Part of a small language model's weights.
Size: 14 layers, 2 heads of 64, MLP 768 squared ReLU.
Architecture: RMSNorm before each block, rotary positions, tied embeddings, local attention windows, gated attention, value embeddings, capped logits.
Training: a variant of Adam for these matrices, 8456 steps.
Each number is 500 + 40 x the weight over its row's rms, rounded and kept within 0 to 999. Layers, rows and columns count from 0. Numbers have three digits each. The size before them is the row's rms in percent of the matrix's.

# layer 10 MLP down (transposed), 768x96, rms 0.121, rows 87-159, columns 0-95
098:484470516425538485486509519435464534536524494469500474441527459544483603443525457455501520554550517507497478472540556471471474543484517479510469434578538486490527544479534581480536434461482511497478521493534560527463551530400504465514488533490489515570513471558537521535528576611476464478
107:540513546435491509492493471476499488468566545477494566520511588470564526463499453488548551542490471554490487534481445549457442577541442480467518536483577521528538478505533543471493459511545501538442524422482499517467450504446482507519541520414455479498473497484437599539484540461459436554
101:472496508461515463527505478476485506489441549435551498511465518508512510429504485523510498485506595456506495457515531505486549499570474505546534459482568398408484407442544434562430529516496510499431475516565527499565509511540559466513505552554427529554529484508488527526515426509462492473
109:524485548423579483558486502538477486425466558524431472488505570562498550476471491484494565506555541530498534557471495530534457443453412566489441478499478482501487548486437462497538519477533466513488516430457522483530485495505415531506543467426526563486522456489522462554515486562441528451
103:524505557480548485485508455498588595470502567496516449470457493537550494515461452516489475508503571519464446454482461560415490527482484506490512494513478447510522474471441545482550503402465497449483528509442501518489513532559492572454483449552468579444571520526471467522506528493489463600
088:496507535544503555486482524557407380500496574485463500514459518459466537450497504483460508491531564473489550449485502531466449507532518537566479461552467558509439504516533483478480519493453536423497499545484524506559500454460525478454552472491442437461480548535467528497491506500376468427
090:500552453428459456608490499513536409481499500530473467481519538510492462478413586540446559428485503512521518510485523521519476526526482514493475522502534482550508417528509466473465449532508465601565520498510547472528533560511461516459488481516456461477540509531538447445471540549481403514
098:470494448441523478542531514576486561456490484499486559533418553504432492487512534585540540557428469527494465545517526486503459466524530559426506447516466522557521540545445512486504558546496539515529479462584514418503435471521471531518533528495520486543553514538420459516536480560461502471
103:495529507475551468602483552445560540509516467513500436488512490514506472506439504433467482506485512557492506485535512440513413500463458502489577482491452455445531470531423482496521491507544530518479525448450500475575492375443450457494559466449505507538506511475512606551456483504465515526
103:513466509453516478520452458528506552510492574529469435484453522469456560508361447494453549473488498474491500561494544526522531510504521488515530471550513514436497553503505461497557522593541408413443514526530486499513454497503490470445532500503507500528458601513502474514462481539484592465
095:507515461549482502685467512493516379456505492447518508508490444491516481522521466548500607546446484507550506463535545495556426518534535516527498528541530506566522461522504475515545458515506481502505586482565492486509515499527510469480523448517527508536456533492477493553512528541524520555
095:423502521558540437572501427466485428459526500446542519438497526480561495430426521505520556495506576451487425554466443489521483509504442477540457473488533586508524440490531525507537515495543566541520470513526561536513490487513521550489424494456430489537480540501504530531521550500450537522
098:502561555443462517501547469509571549561415490544527502476476556511520517542535413452422502526474535552486521435502520488490458527491505452524515535463438498507540510529505468475455448449494559450552498480409544489512458484505465501465463554467531430428498458462504512536542425449538494453
105:522520471525525500489477530484463395512523524500458471502457570536495394477544428538534496514537542517482557447520489483499529569505444466511537519447525524514510590472415474605441469523464525538550461499538507588469466499486541558476464525534516454496476511501452494487470461559456493452
096:469485576395463487477502477554512503455479533520515582471566504482526468569517458480536471517537466458553532515521459423500518523484462506486490495512502529438494549494513509547530527518513503495518443490575640489540493480521562546540524527552518430465478442559426540535483549528509452493
099:545528517450508512600556534498469539490542565544486499420447526469438481515505445464461502544553443476507520545462400459536474515496532531466510575533440522479506483488540482586512528502488433533476493530543516469473474531482493500519451479440424508518528439486491534465451545422578487516
092:432531498394541494504487570518523521513437534486521492561453450484477545517456473437463487506571506453550525437468550536466469487517543504528496461522516546500463515468479534538512532495549539500525517447592523443480485460497563569499537503513471466496546557462388540480574545505501550465
100:551455445399530434515478467439513625529522516490538480465578530483492549431505472493472486540484502549507519518496512506519530558520508509436463468537536526541498471494601539511493427529521525433512472545443485443470524565507508548466461479524464532523493444537499492547480502473459449429
102:519509542591556529431487477482557547498528460526546522472516524535585539457557506540549521535517441448483505507509490503458527483485399518458463571474478450421488520528564468509497471503509501461569504444499539464551433562560563455460562477523518522534444495467497448498485472521514505436
100:455483552482484532491475426504467553494505581540445434506468425521474431479520478465553470543458496513478499500588473537491507463558417510551523482531392498533465524487474466530516420525556521468528503518501438492453468527512486442411484506508575470538474543457512477425492508508478479544
094:494586506563537523581515470490520378522499521445474496451532529513482487586531549454439482524511510535462438528505576458517558538434468461503492545495523500524506562463484530534507426463425486446476477471444483509498450479531488530433461470486527511499464473526503529496478430477532578457
094:461530514348478556538566459552477458459523512444539479452530509478516497485491571532535496481490463504510582454532483514490541457491603535531515425432485519537553546519480431453551502451536541472507449476516476536518473518491461546479453458523498484511554480426468519467524502522532479510
098:460503497486563470563409469417500521484496486468471585498485570431505439498496420548539507499489475536521426465510557536498545475448526486511501503557529455528530524438483474498485466491543483522462581505403526457535517538539449462465498451442495561499449595513473488499490542485522529493
090:477492546505494461646524507447519361546460500544532422501512509485466509455518404529483465513521533551555485523539568476546540457528496486510486557504496523543478485547507487486483553502516517498439493528504445551451511533527528426444454436527536544520542474487510522451478496485496479466
095:555515457476516442483566447519456471510508519486499486450425525523544538524426552458512414492522551471433518491448570511455532501552484493483561501486468516465524470445480437538524474474509443433562465463528574429528508490558523492478476467482486490513505492447516498499468529496635437501
101:455525443492444512491569457518592517488474509529446462523529456485542490460484460508633503498535462474531522457484435537449540451483552466546484480446528568447539546536454511446553514480507455506448494511547525469540521521481500493471542476519511507456469535550407445475449525530501526579
099:519515541484543522527495494466514535457534456513439450500489445627522569531481468482448544461535493489469518423536469389491427430475497469497495506475455497480543483482487485522486535392566478439435491489512535526486531510505557554484511523471537453525421479457507440482486512504454550483
091:529458546403451447550486512501459469501480545428608551511569510519498479543556425518467473517484450497515514425532476523464571478470462461534512504493444495444504430529457503475474491480497539545436503529518563546514500475484501573547418499522465476523586457498490511463457494473460539502
101:527438505519511513481491524470482523522513519508504556465467579535552502510548470462508479422511536508499405544580523458538490483499492475515511472535491481496418495487403483557513555479485496585487536479451607474545544475506460475478496479490486448489525616525501482455532424480579532535
105:531524506517476494533459427486466459575493494492431474525523502522503526447533527512524495554500464459486424471534491454598537493482483416503486531486541511456522476502502486443535547529510470510477498555471535554386534476529557537529533454460536547603541476518505452377513464483512530489
094:480481520299464439520524476493547508485525464531488487540560493502489471537486476528509531503498499527436532493425475483440498504536438519527593519497459499472457599484567493527483427539530516528498455486495511511507466511597526511564489471466538502548519495488463499526496504519491455531
105:509509467483582537450443474468512492470499489481446501495467599505545542502475527497428549545469578505545500540454509578440461515526518518501494488441482476460527493515525471491445463605534513520461530511578492462506475548579547502476507453598418491538507504479486461460423480536503475497
106:500499477517525508485485557512514610554523529543496487551553528457561445517556549500559476592445447543524457500450431533487448534466481418512576515523489481510487541516461493517544466460496528511505509491436596490508484599493505530495488479502509444440475491475544482552420513512505463451
100:520488516578448442637470512512502454502436490435501498486549467438528456493530481527471487542505432491512441533579495483534509496533562488485482427486496553466539528518543501419485425506518544525473507519543448547446481467524489426500472509549478477545504446491476550443508560481553456522
095:504523560494498474494515525519417434435517513489616477547551500534534492474492490469510497488536530547489455536512497529472489486540426600515527488496445489484429495438496546515545448425489434507542460517471484522564538522527455509560514543512559473515497490481545390473475545581524469505
101:453483504456529522546508538488534484491517488495540453573514511515435456474535441530468484533501492505504561550405492515458523569484469517599442516566480422536461511557437514444499460502437446494569490441465507490558511516461530534513537518430483536503451491465464474570519510495541594484
104:448538502354469439503513526506530499551492481464473487480570500442402526495491436571510453409543485504526461522551533456508494459560476465499499525474486549458495488552495507539491502524441528429505502485591530456488574458440485475535489499543526488511454512416500489529481483477505463501
113:484470479549423462460481551439499467533468458568560430555445526451465451506439530498455504432560479500487463559486505517495471529491501550505516552571508478493549505484462517505525520502503540466485507406407495503558532453534501535495479433507483522532466421518492451486567463451557437459
098:474567473464510474621472583464510420545511486423449469541468508507547478482446475470537497487536522516507395531460523463465486569541489553483545511545545564506519474522527514469527481519474518491534589507480474532460484468555490563526528473532548563544508520474463568497525515461527564497
098:525472484454568496552474465445510603485563508601423501537465577497416510494549548533530508567498499551525576518513575390518478455540458565504467465495503521482561456454526507469488492474478527474482492506505482488432525516467478517537547506510497519493493516477553529532582488482513528473
099:534401511506515491499499484481467552543513545423496452503401568498523526538497477452504504502499413510557540567514520442504564522464479410477486505544484530510485552521551563496466532424498480466487574450506494441525504484506491540456517509504444484482486462458465465480506488445522569610
103:469533564514499406529450443455528538511480487512468526505471506537504500433444512468489514495484488461560520452544522446417515537468477512522487526465506538404523562519462462514537527511509485523517432587459413488432542451580458483463485526494527548487559534527598543480514511519483480451
104:503500460605448570531493492476497471513512540535482466494541462488500453464532595445535458519489536507520574508511574459404517455526542462416536449423488559500535516438505471525535563471454471503517547538497506450504524515504495474522499515481562470454510515535463456523487510570432557452
093:453535481415405499516520495479481486434520463532451473493436524525517488516469570493527537561500537500529530481477529562588421516477542520519450506543509476511514482555548456484485475426478534451481460592549494558519475483495421537504477456503540419555568495498452472507473447493460507550
102:433454593359507488573508536476494574537554543489518507555560543524502514537532482462494529435480571514518481499465535500559554471456482462552510504493464491517472491512454526531479495505459565546514493432561553491428481460529480546468509479507488501517517507480539496522501477557609519486
107:522501515492482539569510498492502501485505509493486463483475483537515547443445565556469426533399519512522445540544470437423578518501501531486480489559523437518435504470483465577427509495468436422465570560508506562478447499488498533468530545528508499530465522439521510480575514493567520446
108:487511505524527537622457441528486591483504533493533512495488475472530469473415537477499521519447497455536488510494488537442584521537499525456508449496479451475491472490483507549510610495405487485547496428505495445568481507539476477541508556524484413568485497542485490546461509533436547478
102:475426483509542484600463578486479408552467483505505520510505504510509543505485498522485511589522455541551461472501515489543524441504516516519468503554553496550498456536484420520582501576502504468516555496566466579480455466549431540437501499445504485500537431451480518501477535578463509490
095:493528526504563574490508516489486516408568480525511403491403482458536574530500561541466510498517497460491463477496484446480550547433530456502513504518500442500532427526506532487404514481526501508504552577488526493511472584491438538498502478493483502499440554470420555516439494487537535551
097:517462481543429472690464516486518392501522507506546487474513542473542471545481528477436506481534455554499526500471529494482520472532493562488512492470539494503469463470469512447515470498517596516525517595523470506428526571541455488474485469519476526452547475508509551513474492521497517546
101:509553558385514476533510509564491576489515501417424426531572520404497491467509513491485534510524517522421503488496510438517518496436512561468517448479502510460498537481515500553566533466442490524499538433582474518466503533414494511576523451486525473515466529515493554516449480494490494478
098:470487471399439443555470497477431441505470398451498465527444552604535499513492447525473509486435477514469492432516486527521412501591532486468515515481512492524514489433486575525513517559524449495447484514517567524438510521464502536538516459450502437511528513514529517508447518507528488533
109:476483514394486468563522543538522443505506573508554497492435542507481563537488541556454556512538542461463535531461549489499556506529485405494502480557492522499571439518503502514531463495535488515562526450468390442546482499476525480471537502450404523491468587444510498495510505519525516491
100:489463473454491565490520545519522524500450463559492507472510452548462480558559520495510514491528462547509519538543449466585494567564530526467516453549534574529508516491414496487554526450530481476468442451497546540538473446516559430432484532475480475478524480515553548516623487524559518461
101:547499460483526551444511523473531550532515497505530479486501530523541517544573527530474468507517491539492539514573523513453513548475515540461495485461477493493515505557546547525532491568486427501462558513446463574481521557508415466517490494420460561402395550529518517559413495556553514501
095:474540461408502470533482440578498571527529515486508480512557502531495540552534510562495563451504516485514511526556520561519450527462518470473475514517501564517482428540576468454506423528564607540526488503485517489415530485569498445485470521518484484519517480522523464466476450540525587554
095:391493542485546461523472487488487528504509551446487522467485453503480554450432453451518502512471454529517540489431469502514575477454559587451553476449526507422505476481481420486523549473478451483428538483455445516553477519558399467535485480506550494514564454508533504496446499463509525515
105:411540435524476498430483389493500456490517436486533538510525487562486529493449504551542523463473509514496479590579521512526530433531482595505562576458410488494494471512478492498431497517520502498494467497503504483506464505480546481534440436490529500474473499547436547461538553512471426489
105:542531479557569530468483475517572556572454503473461452541464466475398481544477550554497475475564477532500485554454523498495426572580506587458547497488472556539557562539533564489450514523569488525468471508482496546459516525505502491476485515533516525491502516479483591537522491491566506499
092:522475517365457527553532504496453508569531448484488497530534486465534457484506498459601542473546417515526470502494437518507559492476477498459590465462582515562515501483522522477476441508542480481499455479510465532464437509544496490520452532418549452507532520525508544489467536516431559526
104:483507473407535512529461562459578479444540535472446516496532452458533543543508522464570532488485416489518469482457412454518511477519478545489500507457508564514480545500503456531488472538552600513499479494555599520543487487488517451546502513497483517477545499503399547524486469459592502521
090:520527473500507462467474519519489539539494474577471551426447567542464505577453488532570532557462532467600476505519456482489494508489507552509517489518495515523492524502470521478482480436523497468511523465479678542507535474446501568472566509457503482533551562474530500515516520567473512542
092:554481438382492489533506494474506426584497501453458596479493560481553576498508534472438480471532475493500445496506458526503487457485530485494456464527522502458547545559491486544450500511549482552539480483524457504366544440521506497515544472489528502454465440485509504557524456474516467449
090:487507490411436555523510531554527389479513507489498456486504580604492551521504511439530455520491518518530465562522470502475478482447511506520514528460558505502472478542572454556507445542480510495540546518452409533468543489507519494467589496477501434498509514558449581452439502483518505514
097:527570457515430487528494510541408391511510473509419511559489503592530514531475490492485528495562443542465426521478506431498552471514424502529512473459501433469451506511488501458554518512530457477450562573449447479490521463508504547540484494462478503489484533474509479399535499501508500440
098:482404565386477478534488484504478452533439437517460495521505487461533516532587458544479489524498484503508484587479467515534483438467470486480439502510509461453540471525505550560491509495465510409528484430491474563413511552518570504468437531527498545531540516485435555510492527478515547521
099:507518540352490565536458511534524532532422522504510566464477463492510539515474548566463514516460440496494522462502532450582531532542540501442481484512460572451513493482474479458537513480531535518443488463504563548438590569477503512509527502523526540496471468462552481528529569467515536462
093:472516447566552452426429446499484452436471489468498517471487527531445493547488529473439485507458412456521477487510559405464531517514436469507526492506525496590455465475470510507552568465483518554573490475422448475429529477522547507543537516520518489494492501521570537468453442515522532524
103:471571569578487482483571492579472406428573555462511507490539535448554573459431470494471483423523506544504459477509565473476447485487484574495509446474459516518450491462509522491528483506484508474458492474484457499539515514470482508436524508504475408512546546507519511557466509496425488552
099:467486447476500541523514516517520423534429516524435504482449474490456502508556420483559445490517519498539582423464602457437436461573515517456536500538534448478549494489478508523423515503520548517502482495508459535450468491496489439465530475583497428534535519474520533455457523551455521519
096:495462508471464504476502515506512572495523541474453480505497468495457535527464511492460448485499584537494449460574507521458432454560510485509449527543523467539510472467558565416565463496465501425501541484491443555469498525498447461493503394519494535508423524579476514434557429488571494514
105:529544454477434555427465485436523505495502474512479522509512524545488558436523570482552516520533500526519476460554561532540495483449583496439513571446460511440495522459524526560479479528549511556471480543494474513443550445435544440573482505484472565541478492491548419476489462513435481535
101:515542467415571474520509439502440539441483531426458485472470558450471498518508497538524520495437471561501563504510509522518480482488504527511552431506431555498515494462525553500499519541518453508515450511579499450465536511565518461426490428515513507427500462526449538597450523449522550444
# layer 10 MLP up, 768x96, rms 0.126, rows 88-159, columns 0-95
111:456520511508466490455525543520521509586564529529469446487523506466468447451490430465544502592532519490560531482506482524487515513406575527488482404459552499479490580529467518476497493500480520501514508455511468485509499514414604560474444525465494517483551513548460536483516575475495575449
104:514497390507491487499546466475435515575595488502582464468496529457453555490470538517606497560441519463525532537516471507488454506439476528502483494515523480544443527463506549491521512489526520501468496490527516505516500456529481462535362458564508554509470493492545498487522610497523468506
106:490559537500497487480546519535461557548528435440542478409421522467469490446531486537528529499449458510497497463553518442468563485457580543491406454567428463507474494513484547424466506469472544502466503551498453487578516507488581465433452518490456507470495537507455534486496524490524532525
102:490505529561403520519513496457534527527519456513574495500500513472459555490537501449543514503516621460510481486477495488431523499473499509526511432408493449519560454617484491468486523481447482517533452491521433448481509510536503536511451446484470596548431515505539506441463493491471532550
084:524552436564533472518511519462484475534464463454471573441459486543502544504492470433511517481525495463500527480515532460481503532475549481560537515566573496569437469493433514541527488529487510546493507463455454565512531482439408523520497501579436461448448554464497449544510460468595528490
091:513539463485478566504470491483518494561519490517516421447493390532515484546570540553527499507469513503531469512558453469463496507441495415539541500460458518525516544507454511515432483490464510566428548530474445504493533510511540373527447478514534536540477513488461508514455500386494480458
099:500526488537512586448463480485559528487473478476525550438436526426529516496602459489530550539456607460497513501459531504491532515451512460452541503445516503486520481481504475503567541459514561470471431571476447567505505519428490461505523511472467525485529532489529517574472443533589521537
105:558495489520504429521528503447537537473498444419522499485509495551458522512498499492621448597496481533501543539474531520454524489532538501444547490533481426451549446453422522480466497533535527488507541468551441501539555469513488502596465501537564477445552469461513457518474474502436529533
102:480525471474539507387515488533486545478443464481492501472483573536522494506543518471466462572559512515433542460517494449502466441520475547497488383506479512524439489541457445494524545495493494521516567466539468442463494421521536526570517537476513564479502562491515517564488576425474549482
097:530529560489466439537458464503540508483509456402478518492501434513431433560492459464565471481551490493531484499482584461405510477480465425448456540533523449514494475466514466562503522556480529449511534472472460444484431448498531494476437518450523516523537454450498555511518461489496588494
099:491525498562534486545581495526481501533522432467534447520498445445504458524484518537547536531486591496529475475546599448501481492504529500580478460486516558541517538482541554519515500459445498501509473494470523451491346464532496447462518550557466528431546461479534456502485504487535541521
098:445553531458485454571459477452576557519463523486512432516537531527504529493575477483515476511426479487530497465459547520477448509483519484515478422510486501500491447516424496518447563501493467489557434525503467500523545475500497474533475528447428531466520513529551463523595627416485502494
109:485491521574558517451471505510498503496501497520510544443474549551447522531517490542550471506442520525560559544481479466495471460576514475500413458511461454521474535438419519551454545485450448540565542468562494458542480483494508494451453543518576513449502516577525571486516586517478528445
092:477497445459490503460492479459528529412571522506504523518452528425434416501496461414491458503513500475497521457495493548458454506496489508442479449553564531460537510499485554532496552548470495510444525503470535485408488443538497501608536450442497492493477435428430497487541497433485525493
100:500467510504421504491551594518480484525560484437437494487539422490449518481537521444494479503492491468491502508541486548489448477473505472458542538445568485517477572481490550540527529537404475542458489425504487531459513520515561476462426464516450580469578465464478492480434572514462526462
091:489561400532522490530440483547525516484456487460569519489438507459497476481504522488512522530415504465508473571472489488476561524458523495544517533560607471508466482493516477491474532541517499550487578518528400588500539484465492459569549552520471513512544497514549487516513609494533526457
099:501512483500442545502495497613558576446489443470490487497557536459451473467514469461526465545525456513458457539472454445541513542485486495501519441486493459502533472534491479505496510576490496491525477488557433441476503518428507521475453469611452499546571456450448473533491505487568480404
103:466504497532512505498485444460548513528501536489533498398494523528480502487521468511546420526462457500583564482602552528474587466469517503498456412542551462460535425565409461515488532547505510484547445513475482483519459514499558509436475493516548475488519433462528490473508510535428539490
100:521561492507417462482493487503550598593509517482504484446467467529543486494506494501545504549483535451545531551527488496498425496477502487560505505518540524469555489555506502475455536610549506472498476573476507568459460518504489373503460516489489446484478557501461531533442466498572546460
101:503524449554448511523559514537504524531548462518459489455540450521487513560511469455540525501550514519478508511555555527487499527493577485611530572480533442580543519469551517510491491428463400472442455490485470464539502437407554486527468502481433514506501425475508517483464499490512457552
092:557520500466504528512408419524514512507540454515464448489503558456379506589500476476472598497538454532584534480521506467466504503490503498545508477485444448439533444561528491511479555508486470484427472546483477494485535470433530485519487450488554518530478447468520498532506500450486473406
099:534445509524419443533523447467490533438567447568523439467516565533467457485508491515479460471537514436494505476520480470554486474500504436462420466532547535524548503492482503550472514611471486575577481421494471463491493534470419455439508480511467532502482499493505457570458482477483488456
090:507563553538562533468418585489489513572566484480493441461453504539463504512489469470520494478574428468533519527540523462407563480533548454568432565427510529428459561479497499465514507543463558477550499495484463475532555529526519480495446525482530523479490446482471489510543497485465462518
092:453486540537544454535538521451424522497559505485463453457408402495512480540487466483558461447479534493519509501468454516468543456475512438500497481524513460531524450447542565494591533520436565492492501514490558516468477492504489452492451466486592531470480474447482500563448454478592483470
102:494473496504515590483480529487553509558554520492460430409549478467432547501503480492559479556514473509485467493543518458440407468525543494487480525443479519430484459580436468548480523558491472471411475518505498518561505505472527532524502510560497579508469495522483540565577541538473547515
099:491492507529491462518528523473493499451530443467455481462504442554529555566557439519450444489501479552517517459555513429482451427523595427509449471544515464512466528597523463490521570474554477493514480513505456447492551528490579466564490500499576503553416477471455460516534498510503494479
088:489494430496479464469585505427487508500540502543511566482498444489410526534498492452532590481497534495535545554537531490457573449413421495571482495520523458498511528433443548446489503553502538465470465446504479430511440478503457498558501460466487550443482535470511546443499501465514515473
105:522512502516503456468436461580493540524466525460510507474437509566474447494470455406523522481441576465460560540500546434551570432469571455555493482431503481490513506497457550459466543441516561569460551513560520441503454518492509498535425486475533492447508512521475491479523483442506496517
107:489550491507493427510466468508475491534485409552476416487483504535384512449519482423533499574511528468533500489596471453517541495465474434627461466573519523488545440510574467465467504549516489526548551549517473493503458435524535481490491498501485523496484492550530494485470467488475514517
090:485541471475473437513562498581492546490494500509459535517504452534451454502506541506457494530530524485460548467559511505474464536452558502478409467508522500524522463471514486574507536459421460434450501424600495514509559536448516500529398504465434514500509498510462551471606497509449505491
104:523486498507518482517521468563499536438567494421463403480519478510481527518576511517501460559459471558484454532489471476477547479510554479583532502496500473424571434500554524504520543569512561507480514538499464512522491533443478461434456528455417530542487471461473415557489517523550547460
108:477494503556510545472522472553524536567478413547521466500446482536505493559501478541528463490434479527576498469479548482491469514488493404454484467520459478542558553448504514523479536474399506517471538435548444451417515545510534534472542560515540481515475556428519571489475481458465548474
110:452508486542453487502475449518490515590518488530544421480466447474426494490471500495533572522458480457485497462492520532547452495501528538446523448528513515450556532580503593543421504505507497505466561458440506418473450528430544487536519424538463527483512515539542520506534570498479556443
100:459502546544476499474513508502439506513474499485475422472462407448435459534531510501492444474449505513592504518469486492503479525508470461603471575490480452488524516510448537569562509502529512477545503445550505469524497381537488426511443528490565521514449476477489461483554533414520527487
102:528451529570446474524504518484467494543529460448542398508509453559451544471530510485460535555500551472490524506492433498459455565437523481489573512551529442520477527573490428479521513469514483550519477497447481532513485526407512516432447458503548517513456477432480505522509584436548501454
100:541496503474465511540480502490584586536454508528527499506514524616429556531583515520514436538539453502504521499553552539470484533476493516547503582542522521445533500503484533458474494470437548514510536472484485467423491486480466471498458493544509553387546571557494439507445487501519525488
113:440454442568500422453530405481526530560450444558520447497504485527502557460530453517496587494444501444499523499483556465522466514491502527519524450467559480475530514510550555490504543607493440453476520459444488523480484485497532503462450596486439534490497534550511559485514515479537474465
103:475518469519576513497451449497546506512542462468541493529442498493503474570494490518500472507487521427537494490551564469424489459431467498577538555491563539527510425552462507548494497477510539499438584444478481546485512438483556466541528504549432514427511533467527535557457554441485467438
099:499488536539452464448515506539494550520485492506511429393536428469501538487494494528553556511485570442564462521527478557456510533473520498527532520478463507563559465589423536515492509528495509554454520385456500492468454489500509532479526522494585508528543443465533546518484545461555489445
098:485558524554444434487472452498542522454525508500510450487408553495517576527533490485524460502498492475517548437482471582433518433453573481540564481493490570466494532475520568519449515439509566454493517501474508506521460555481511505486584540545544571473522563498514495529537535511479441434
101:530484424538527507484473469573520620524471481504489553422475526483447482584493486452531468499503441519535537528511492515538578512531503494535425464552526497476467440455454546466472497527407494469423482557571506540489492550504478510477524501444443453518486455512513529534512495507536559433
105:582554500547476544516526511457546471510516406472570516433496439436527530497508501493596541518504538561473579477497557474477471457507544393477489481494492487555468478525487491491521521538454551462502489459456513489466486525461558430524571461455526506524442460455448484522547476492480564520
094:442478485499456469466596507565510545529454485473446412456516489527527499503536496462555480493522487550471553494494459501473475522425522483454479531499518486499555521522510562596526508558480480520494508550427452501566512462524459560518513588490585523510567528452430508472560513465530534556
100:498528451438459476482510505553570599463528439478563491489482545480528525546486532571523507538554447480461525478523525424499478471437525473491453491474581525504485450503522440502471528503474542541465576471546506475505450537415495443481508550492554540497547487538496438544522550504596546508
102:483538500512454501510537510477480578495490534439514505478485528487495466494544531549569551561523426486531540545539469487470530508487440445553521422401559359472506486487496546471587524524509510516515487518545484523505475513454521558435506512496516446422573532527468530541531502511450513485
104:459484581523506510519468442430557551473476506453476474497527461506453453479562437512451560473516518494501474523506473498422538534472437481528414476566510465508523495546426525526565517467509568615517442497487460502492464539484537465506510580479523590452495473497495543548462477511480454499
107:542477491562466461516500458454462502579480440449509498486470459541489485549482393476492541461523439504511532457494491519443478559442499506542528530435528519519515540454442527473423539454444555460494484472493485445517543522571522493441400544587481508499474452474481499533469538480442450521
090:577512534516511492517478495579449538454573495464459496494506540453487502545468464481481541556557545508520537492460479486547531457471507466508461484632545402417583530501513462462512522525504524569476511452488470468514485463514410490567535556515502517520472543452475494505484518500513526583
101:528517491554482526501478525502498486549550436482483499510440392466431527472500496509504486486412478487474491456497530564467465473532508455458441477496560527482498539532473522493430496472417543478429543485496470542504435417506600483527489487509565497507495518538507535494442602415505543512
101:476466479470393479466534558483484517516535533494493536431477467587502444527479479513539496503455456419501559519542538487481444484517523422504468530463610505556468470497443534527501504465484537498534509530520505454553501432494503515468513463414494575415528509480541500543494537503584486454
099:496465484476449521425468434434455499501509432533523480501537488476435481525514489408559405540505483482455505504548541491522442496429477518477468543492541541530489488530465488459534529502537446488475530492565501438460530513454464469572492460476566566487528480535468505599515600467502460487
105:476434520528475527608487551465488542501486498495467452461515527515499467482552489516594414530535480458518529532506527538544472579528481509530404489451491474511476469453528476545555534535469493480495562411477478557579473517485459497522468496538540503500515430574486474551521509483487558415
100:495476490505424520468568527494496557522543470422480438470507464470386571528475509457522428548510482458532515521461487489500407494505417473525535540564560465506570521497483502474524500552459496595495486466529536481509542467517454469469466487504499549554497401466501528522497549519541523460
098:445536508488511490518465501503494538457526505440525482449530566484494525502534492509517529572585568492534500518450414495530462498476541484531421426565540476492471472530418547547531548453471538518563537502480518478496487487482465516559426535547495491484443487530409444551430547532551496449
095:466555410503522529549475534465492498471470505474510454472462478527505498482537469523584559528543558425513529489571494508475495510495517492578577463564508552443534462543454517543511506509555507555470460568511470441480514510491488453438542517438530553460421550399470487508511525525489533449
095:495490504494478574522523456516492509598538524491516493489553422505394465415502452494566527522521550476447469460529443472456529486518486524507523400420482514428476503477525499544451528516481476537449554484487399498523465527478532537494471467556494496470455471483387493511528502499478475494
104:441494507537525461464455452478530547529514500500536526490477406568533435518530499468482440525479478471514554479511536413488511508430462479447443552483552490453571513444449535546559553497528477481530486484460458496495557498561447499528506471482501576546451497505525581506536516524456598451
104:497557521591565500462544423508525538563477507547445495518434491502481476469581476512494500503460471479458511434492516459505490463516518473502540465504452489470557447572509508494526540514484532534463455592478452457513514501529518525482426553432488573564523466510523520517581587461542561505
088:465447422467435494477488532515499521408459480496505457506497451512527469469496464483532506529528451519532544508528486546556528543514507483455476495527516468440570453420489467607419484566443430541504498463553480513527525426499495512471499508462487519509393495481541488559562463486465478563
105:527510536471478554477500523499504564562541487457515544532524497550424520519499461462483527547520528487548519393528447436445475490433514476542581526573521546452491496535507582479494499524495513468515504529529514500542484490448570472431481518444528484410447464405499448515507477451530542458
083:497454420574544497455515451479511522527508543528476514476492514467520473517499471517475535497462552505419527524546476485528478489520567530523530497561597447468484549559536455521458547546430614487408557477549560479445508488512458514563469509476470513435485549470560484494516471461537488479
090:564475481447474456472556395544537502495482465451476488485451468522481566471538463495501543509503493506553528418564492479498491498423539476587484517483530538569539531494556544571574539579509515470540530494559472470558541496471549535505587459425528508503536505493514476506500488482438492507
090:475449525491497452437489457507525502505557482434511439475392509400465497494530516555480560480469435477488553453504464543495431436482605536569435480482494525466508461518470469510487554472515481504463509457483475568504456440472510494499491483413480534500487522486532420545446489478520460478
094:554493514448495495550447457558491551503467458523521461520511393538425512496495468543545463480465513535494526506532502444467582434564531444535502526536485513454515509518557503492531556607477523554585504453476487457523516412486444514452535534540506557468497525520443492520541501445492515541
099:437470421502436551496414489436552494470431450523460472539532529567498525503555448558551479470556545464485515489509504467501551512457530489530522515493489510539586476492509471457502525573493491468520495499535472495496398474497508503576499420526526490471465566466513550541567462478499572550
099:461470484501450547459554508488469536497544439430517523456514475556491529467433479521474487488490488525518534472499470528454560568462493422475515533558503550404522503430376518503518497515448478589499499431520536429467449518505489479547513545526467543465540503528420502512501550461509488548
100:482464485580459528459524524470490485479461469518446492496450435508394505479535552508500522498530512481570482524482478467461539476488474400505468509460496505505494463562515548531506577492367563522520505537563542416520444501522546418484490514559562504469517479457454486471485493498548539488
114:564495428514537521507491531440507524595496469498441501459465499512449489596648527515551538569521565492542536518554510481501506498523521424500508518468527549516500529511464476525482499497446514484490460420449452449518431559564499506540485499542533487533503440490550502512487514486430500523
098:528505466484499543521449464505566502475582475547551531445461525475507447552542468454601508465445523493531607491521516480432427534499581501522510509486521478483508499520469539475459523511503576460477481536501503558587428560452439447495552507496467530496487597517525516480519472519500527498
095:447466505525531520464485599493425530534542466418500495497515519498499552427520496475489489576559536540489540524550484572447460515535530421514446505528501501496498518477421457455509531552520489564503495570433486482489496465484539472537476459445494462429513527500447550465548491422581528490
101:501437527517495505519455434496507568482468438488545471480493487447421562447515502462492479525481540521517518555514503526546464530438438574525527442457490506455480508480540485496519534481543559530559540483554510516512447504498518475533391476515429532485466449515569385595493482474531499514
101:476457452527485497484453569515521545463477369389497448457530503492532548457492473526484504500542395531522555535527477538453521538513460508492435516449500545537548515446553496476570518563538470544446544503468480535566514544550485507496479518527502506428470541548483544488490499483444515487